config.yaml
n_layer: 14
d_model: 768
n_head: 12
n_kv_head: 12
head_dim: 64
d_mlp: 1024
vocab_size: 32000
activation: "swiglu"
norm: "rmsnorm"
norm_place: "pre"
norm_eps: 1e-05
positions: "rope"
rope_base: 5700.0
rope_fraction: 1.0
qk_norm: false
attn_scale: 0.125
bias: "none"
tie_embeddings: true
parallel_block: false
init: "uniform"
init_std_qkv: 0.0206
init_std_o: 0.0039
init_std_up: 0.0206
init_std_down: 0.00337
optimizer: "soap_variant"
lr: 0.00256
beta1: 0.95
beta2: 0.95
weight_decay: 0.084
lr_head: 0.00363
grad_clip: 2.0
warmup_steps: 200
schedule: "wsd"
decay_fraction: 0.55
decay_shape: "linear"
final_lr_fraction: 0.1
batch_tokens: [131072, 262144]
seq_len: 1024
doc_mask: true
z_loss: 0.0001
train_tokens: 981100000
steps: 5136
dataset: "wikipedia_en"
Each number is 50 + 10 x the weight over its row's rms, rounded and kept within 0 to 99. Layers, rows and columns count from 0. The size before them is the row's rms in percent of the matrix's.

# layer 2 MLP gate, 1024x768, rms 0.0906, rows 729-762, columns 640-671
094:48 47 62 63 55 48 59 46 59 43 43 54 47 46 43 54 48 62 47 50 47 46 49 42 52 40 29 51 38 59 51 54
098:35 65 55 43 37 43 44 42 57 69 43 41 40 47 35 44 62 62 48 48 74 44 56 38 45 37 45 53 42 38 58 50
100:41 61 44 38 58 64 57 49 37 52 65 70 62 51 56 54 54 58 68 55 52 52 35 44 49 40 42 55 63 40 52 59
100:56 39 43 58 58 51 70 54 46 54 68 60 59 45 53 53 38 76 58 47 60 42 58 50 56 28 46 68 58 40 34 63
097:55 43 48 51 57 50 40 40 45 67 48 47 47 52 39 50 35 46 49 51 34 59 43 47 38 51 37 30 38 44 58 45
094:46 60 62 53 46 38 36 65 59 51 38 66 45 49 47 62 54 48 54 63 55 35 46 63 75 53 44 37 61 60 50 45
106:48 54 48 62 58 67 49 48 43 53 41 60 67 53 52 49 57 52 42 37 53 47 69 61 54 43 47 65 64 60 61 33
097:57 42 62 47 51 59 43 45 50 47 57 54 46 46 64 54 51 48 45 49 44 63 47 40 46 34 49 44 55 44 60 55
103:59 54 55 39 44 38 76 37 42 61 54 55 43 43 41 62 53 51 55 46 48 46 43 50 53 59 49 51 48 43 47 30
117:58 47 50 58 45 40 41 36 56 68 41 61 47 63 42 62 48 67 62 65 38 53 56 49 48 36 71 42 28 34 59 60
105:41 41 50 49 44 50 39 46 49 68 57 55 60 54 56 37 36 47 50 40 43 38 50 41 64 37 47 46 51 52 53 45
095:58 56 58 49 56 43 53 42 52 54 47 52 55 53 49 46 46 66 45 51 53 58 49 54 48 59 55 42 47 68 57 47
098:50 31 46 54 49 64 34 55 48 62 69 54 21 50 75 46 44 39 56 47 60 48 47 53 53 40 58 51 60 30 60 49
096:45 66 60 48 54 44 54 48 69 32 41 42 70 61 40 43 57 47 39 29 53 53 58 44 47 54 43 50 43 63 51 57
104:38 65 46 49 45 43 42 49 51 56 62 40 46 42 29 53 56 43 49 32 60 58 43 54 37 43 35 34 36 53 56 40
112:46 64 55 65 36 45 55 56 43 40 45 47 34 68 54 48 45 41 46 44 53 40 30 48 60 64 63 47 37 59 56 59
101:61 41 39 62 50 50 48 51 42 56 39 48 49 31 53 42 58 45 49 35 40 46 66 54 54 61 56 49 69 61 48 35
107:47 47 52 37 51 66 37 57 58 59 64 62 51 51 35 32 39 43 51 63 51 44 31 55 51 56 48 36 61 47 58 36
103:40 48 44 27 53 58 64 35 39 47 54 57 42 60 49 61 37 35 60 35 30 57 63 41 32 75 50 46 53 38 48 42
093:42 37 44 58 47 55 49 49 71 38 52 51 47 38 56 43 51 16 44 62 52 63 58 50 42 48 68 48 74 41 59 48
088:58 56 49 50 39 51 45 47 55 42 49 54 42 57 43 57 49 70 78 72 26 46 72 29 56 45 47 35 64 44 59 43
101:66 65 52 50 38 66 63 57 50 38 50 58 48 55 44 45 47 47 58 42 37 51 34 41 54 49 45 54 52 51 49 53
097:42 57 68 33 33 60 59 47 52 58 44 48 66 57 55 58 53 42 54 43 54 43 69 52 38 43 42 53 46 53 42 56
097:64 50 64 48 52 59 27 62 44 50 48 43 60 43 48 57 67 51 38 54 48 59 34 65 70 62 37 42 61 51 54 56
105:45 42 54 62 53 42 42 53 60 29 56 55 34 53 62 41 57 72 51 43 52 65 64 58 61 60 35 59 48 41 43 35
106:48 54 41 55 53 42 34 55 54 49 52 55 49 44 47 44 58 59 58 28 26 51 44 56 56 45 53 64 57 41 67 52
096:45 37 47 40 57 51 62 28 39 52 40 44 33 53 58 53 59 56 53 48 50 42 47 49 58 65 43 54 40 67 58 48
101:52 71 53 47 66 48 62 45 48 52 66 45 29 51 41 44 51 52 60 55 57 44 44 57 46 43 35 45 48 49 54 61
097:55 54 63 48 42 69 31 37 45 41 59 37 46 51 41 59 56 45 51 42 58 55 52 52 50 45 52 60 53 40 41 50
106:44 40 60 51 59 48 35 54 48 52 50 53 54 70 59 45 39 40 49 64 50 24 51 64 52 40 30 47 42 52 56 62
096:62 40 42 54 60 46 46 46 39 55 56 35 54 65 40 52 42 41 37 41 59 39 45 44 51 47 62 59 62 41 43 35
094:46 62 49 38 38 54 41 60 53 41 35 45 54 44 32 22 49 36 47 43 61 59 48 55 58 42 68 40 62 30 62 63
102:47 62 39 50 49 52 59 50 50 51 55 62 38 36 50 45 65 41 36 38 54 65 32 48 41 49 40 34 62 44 39 44
105:64 43 47 36 62 56 47 64 62 35 52 43 43 40 41 49 47 44 55 52 50 40 46 44 55 47 56 55 59 58 53 54
# layer 2 MLP up, 1024x768, rms 0.0924, rows 729-761, columns 640-671
092:47 48 54 58 34 30 56 72 53 44 53 63 49 51 43 56 47 73 59 44 65 48 49 37 55 33 54 48 34 42 52 64
100:42 63 43 61 49 61 67 65 56 66 61 63 57 37 47 39 33 38 56 40 61 75 36 36 42 74 42 55 51 54 50 33
099:45 61 54 57 68 49 62 63 55 58 60 42 45 39 49 48 46 49 42 52 39 46 62 64 60 48 53 43 46 43 50 62
097:67 41 52 58 45 58 51 34 50 43 60 57 56 39 57 38 47 35 74 53 45 25 61 44 53 42 56 51 39 53 57 53
094:39 49 35 85 56 59 36 63 61 56 39 41 32 33 48 61 41 66 56 59 30 53 30 39 62 64 53 44 42 48 61 63
101:35 55 40 76 54 49 64 50 40 54 62 66 45 46 44 64 51 40 58 52 66 34 45 46 39 51 48 49 65 58 65 73
102:62 61 38 41 57 60 42 46 53 48 53 56 45 45 70 59 54 40 68 54 53 35 53 49 46 69 55 41 41 51 44 43
099:50 35 53 51 41 54 45 46 49 56 53 50 46 50 51 60 55 57 65 44 75 44 41 55 56 55 66 48 43 55 54 37
102:57 53 45 50 61 55 53 41 48 52 44 48 60 44 51 55 53 59 51 39 62 48 49 51 55 48 38 66 54 49 42 39
128:67 47 46 51 51 36 39 37 43 68 37 56 43 57 55 53 50 67 59 55 45 41 75 46 47 53 74 47 34 51 48 61
106:57 43 53 54 54 38 53 73 75 53 43 43 37 55 52 51 65 49 44 51 43 59 32 65 60 49 48 48 49 50 55 51
095:73 53 31 47 52 39 56 68 48 38 45 43 56 57 50 45 40 65 32 51 51 60 48 69 57 39 53 50 40 54 38 42
098:30 49 55 48 46 61 44 48 62 35 53 56 56 38 48 45 66 50 72 48 68 46 49 54 38 50 44 75 27 51 46 53
099:54 51 37 44 49 43 62 49 55 36 50 66 43 58 51 46 55 24 59 67 40 43 35 39 49 55 49 60 42 25 53 59
107:60 19 70 45 58 77 50 41 57 43 43 49 42 39 75 64 36 49 50 55 39 52 52 56 69 58 67 53 60 58 50 41
111:34 28 47 34 52 34 56 60 49 59 48 61 50 44 54 33 72 51 26 63 55 45 57 40 40 55 60 63 64 51 62 36
095:39 51 45 46 47 46 56 52 36 50 58 53 57 51 66 55 45 56 51 57 41 46 38 49 57 45 55 38 40 42 49 41
112:45 48 50 58 51 63 72 48 54 40 75 42 41 46 37 42 32 58 51 62 50 34 56 52 52 44 53 74 67 47 52 77
105:42 58 47 57 36 49 52 41 56 62 57 37 35 37 62 51 39 62 41 58 52 39 78 52 42 64 65 63 49 40 59 44
095:51 35 50 45 48 41 64 46 53 50 51 44 25 63 50 28 47 49 67 73 55 57 69 38 61 48 64 57 41 40 51 39
085:71 56 49 48 43 55 50 50 64 52 49 54 44 60 55 59 57 45 58 62 38 55 67 52 59 56 43 43 58 46 53 46
103:34 38 71 50 64 51 38 52 51 67 53 51 67 49 51 51 44 54 36 45 64 32 55 65 50 57 37 34 54 63 51 41
098:41 53 44 62 57 41 62 38 61 52 40 62 70 49 54 51 59 58 44 57 57 41 50 53 48 54 46 56 54 58 56 38
095:48 36 47 57 59 65 51 53 47 69 46 36 43 61 32 45 58 47 54 58 70 62 52 57 31 52 35 50 41 47 57 68
103:52 43 44 53 43 37 49 42 65 57 41 37 42 55 41 59 59 49 50 62 41 52 49 47 47 33 49 57 56 48 35 46
101:57 63 34 47 44 53 78 48 39 37 50 46 46 41 33 42 44 50 40 50 67 36 44 49 38 47 39 53 48 48 39 50
097:41 62 57 46 49 52 49 53 67 42 51 39 44 36 52 44 55 73 39 48 74 36 69 56 47 57 53 62 52 53 42 52
108:48 65 58 58 61 53 44 46 67 56 45 48 48 70 49 56 68 54 52 63 35 61 57 53 45 63 58 68 52 42 41 56
095:49 50 58 68 37 64 38 54 34 51 49 44 44 50 55 62 43 55 63 62 53 61 53 63 56 63 50 54 66 57 59 46
103:60 36 65 30 41 49 50 56 41 48 41 47 47 49 45 57 46 48 58 37 59 52 43 69 47 58 53 51 61 46 49 34
100:40 44 42 60 54 40 40 58 66 47 40 37 28 26 59 39 54 51 42 58 33 61 60 49 53 70 45 39 39 46 44 58
093:54 54 51 45 45 49 40 54 51 50 45 50 52 59 44 41 45 46 50 27 43 64 38 35 71 59 46 39 61 31 56 33
099:45 56 63 48 57 38 54 62 60 35 53 34 64 50 60 61 39 53 52 40 41 43 48 44 48 54 39 42 41 46 43 43
# layer 2 MLP down (transposed), 1024x768, rms 0.087, rows 729-761, columns 640-671
099:49 48 44 49 60 49 38 54 45 52 48 47 55 36 53 44 45 51 44 31 52 64 50 54 57 52 59 35 25 47 33 54
102:48 44 38 57 57 53 57 31 56 35 61 48 61 48 45 73 54 48 49 69 44 69 37 49 51 48 55 53 55 62 42 40
099:58 53 40 55 53 36 52 58 52 71 38 47 50 59 27 49 49 44 36 69 52 55 61 45 50 49 41 48 38 49 51 62
099:53 40 44 51 53 56 57 58 43 56 44 55 48 54 46 29 58 52 49 38 47 44 50 52 54 30 58 56 54 53 63 61
102:51 26 35 28 59 49 42 56 60 46 54 46 51 51 49 44 44 52 41 56 50 52 33 56 76 59 44 72 54 64 30 46
100:60 49 47 46 53 39 49 43 38 49 53 74 44 46 51 41 54 47 54 28 61 43 38 37 31 77 43 46 52 63 54 68
104:62 56 50 24 55 45 54 61 58 64 84 66 62 44 60 57 53 32 46 60 53 69 33 64 63 48 47 47 47 50 35 44
103:46 49 45 63 66 52 39 64 64 56 39 53 41 57 36 53 36 45 70 50 49 36 59 53 44 52 58 72 57 46 36 63
097:66 61 48 52 52 67 25 62 43 30 57 48 54 39 57 61 61 60 31 35 64 48 67 47 51 48 46 52 49 46 63 62
117:48 56 61 53 37 68 41 36 56 37 59 54 53 37 53 50 55 48 54 60 53 67 49 44 53 52 53 48 45 44 40 54
102:71 38 61 56 50 45 33 46 27 53 32 61 40 52 51 43 49 49 49 53 52 38 56 44 41 63 38 41 45 41 50 61
101:56 57 49 56 51 56 25 67 60 43 37 37 47 46 49 47 67 52 41 51 50 57 57 65 49 43 47 43 50 64 39 38
099:44 36 43 38 48 46 58 49 62 51 45 48 43 35 47 53 38 50 41 43 54 53 52 48 48 53 50 40 45 49 51 45
100:56 46 54 54 52 53 53 47 50 63 39 63 43 60 53 46 59 36 51 57 56 43 34 48 37 46 45 61 40 54 61 47
102:54 43 57 39 56 57 52 62 45 51 57 61 50 49 57 26 21 58 51 71 53 51 65 53 53 41 59 58 50 50 34 52
108:44 65 43 52 44 44 62 68 59 65 49 67 57 50 55 55 58 59 52 59 56 50 56 47 45 57 52 47 53 48 34 22
100:42 44 58 46 40 49 39 54 55 50 49 64 50 63 45 80 53 42 55 65 57 43 36 55 52 59 55 65 54 47 57 46
103:61 59 47 58 55 61 38 36 56 40 51 49 58 56 42 51 58 52 35 61 60 58 68 45 38 49 30 46 39 56 44 45
102:57 46 52 38 45 55 45 73 48 53 68 62 47 42 36 50 49 41 45 39 52 50 49 67 30 46 44 27 62 43 28 58
099:34 58 45 47 63 58 51 45 48 37 62 29 57 62 52 51 58 46 64 56 59 51 56 41 54 42 48 59 49 39 46 58
089:47 70 46 46 53 52 61 44 46 64 54 53 32 43 59 55 57 48 53 38 74 38 42 51 57 53 61 46 53 63 45 49
104:53 43 55 46 69 50 40 20 48 45 65 54 61 24 47 29 45 28 59 62 62 45 55 44 33 61 36 51 53 54 66 52
100:71 54 41 51 40 46 35 51 55 44 45 47 54 53 51 50 37 33 48 62 34 50 33 52 53 55 52 55 54 49 59 71
102:70 44 55 57 42 73 46 55 43 51 52 64 38 26 36 55 45 62 53 75 48 63 41 61 65 52 38 67 58 59 55 47
105:44 63 48 61 38 44 53 36 47 42 63 22 39 44 47 46 50 68 59 36 43 49 54 50 47 42 48 66 27 44 42 42
102:44 29 56 62 51 54 40 53 55 32 57 31 47 59 65 38 56 35 38 78 62 46 54 70 44 41 54 40 61 49 27 33
106:51 51 60 48 59 44 48 66 49 37 58 47 64 44 45 55 53 64 69 48 60 41 66 53 47 34 50 33 41 53 52 36
102:36 54 32 70 43 45 37 53 61 38 48 61 51 46 61 43 65 41 50 52 64 49 43 66 64 36 72 48 61 27 52 49
103:69 55 47 54 32 53 36 39 54 21 57 37 44 61 66 64 43 42 47 45 65 55 54 68 33 41 68 54 53 50 30 54
094:54 48 48 55 57 52 44 48 65 44 45 53 56 57 53 57 50 55 57 49 49 42 53 47 52 53 72 64 46 59 48 61
097:31 41 61 46 63 53 43 46 36 47 60 63 30 38 47 50 26 51 50 37 48 45 50 45 37 51 52 45 37 42 37 70
096:45 51 65 56 48 54 42 48 72 45 64 55 44 55 52 40 52 64 42 50 67 41 63 39 48 27 52 41 43 23 64 47
097:27 47 55 61 56 71 53 46 52 30 45 37 44 54 53 55 37 43 57 53 57 54 64 51 56 37 50 44 55 62 63 49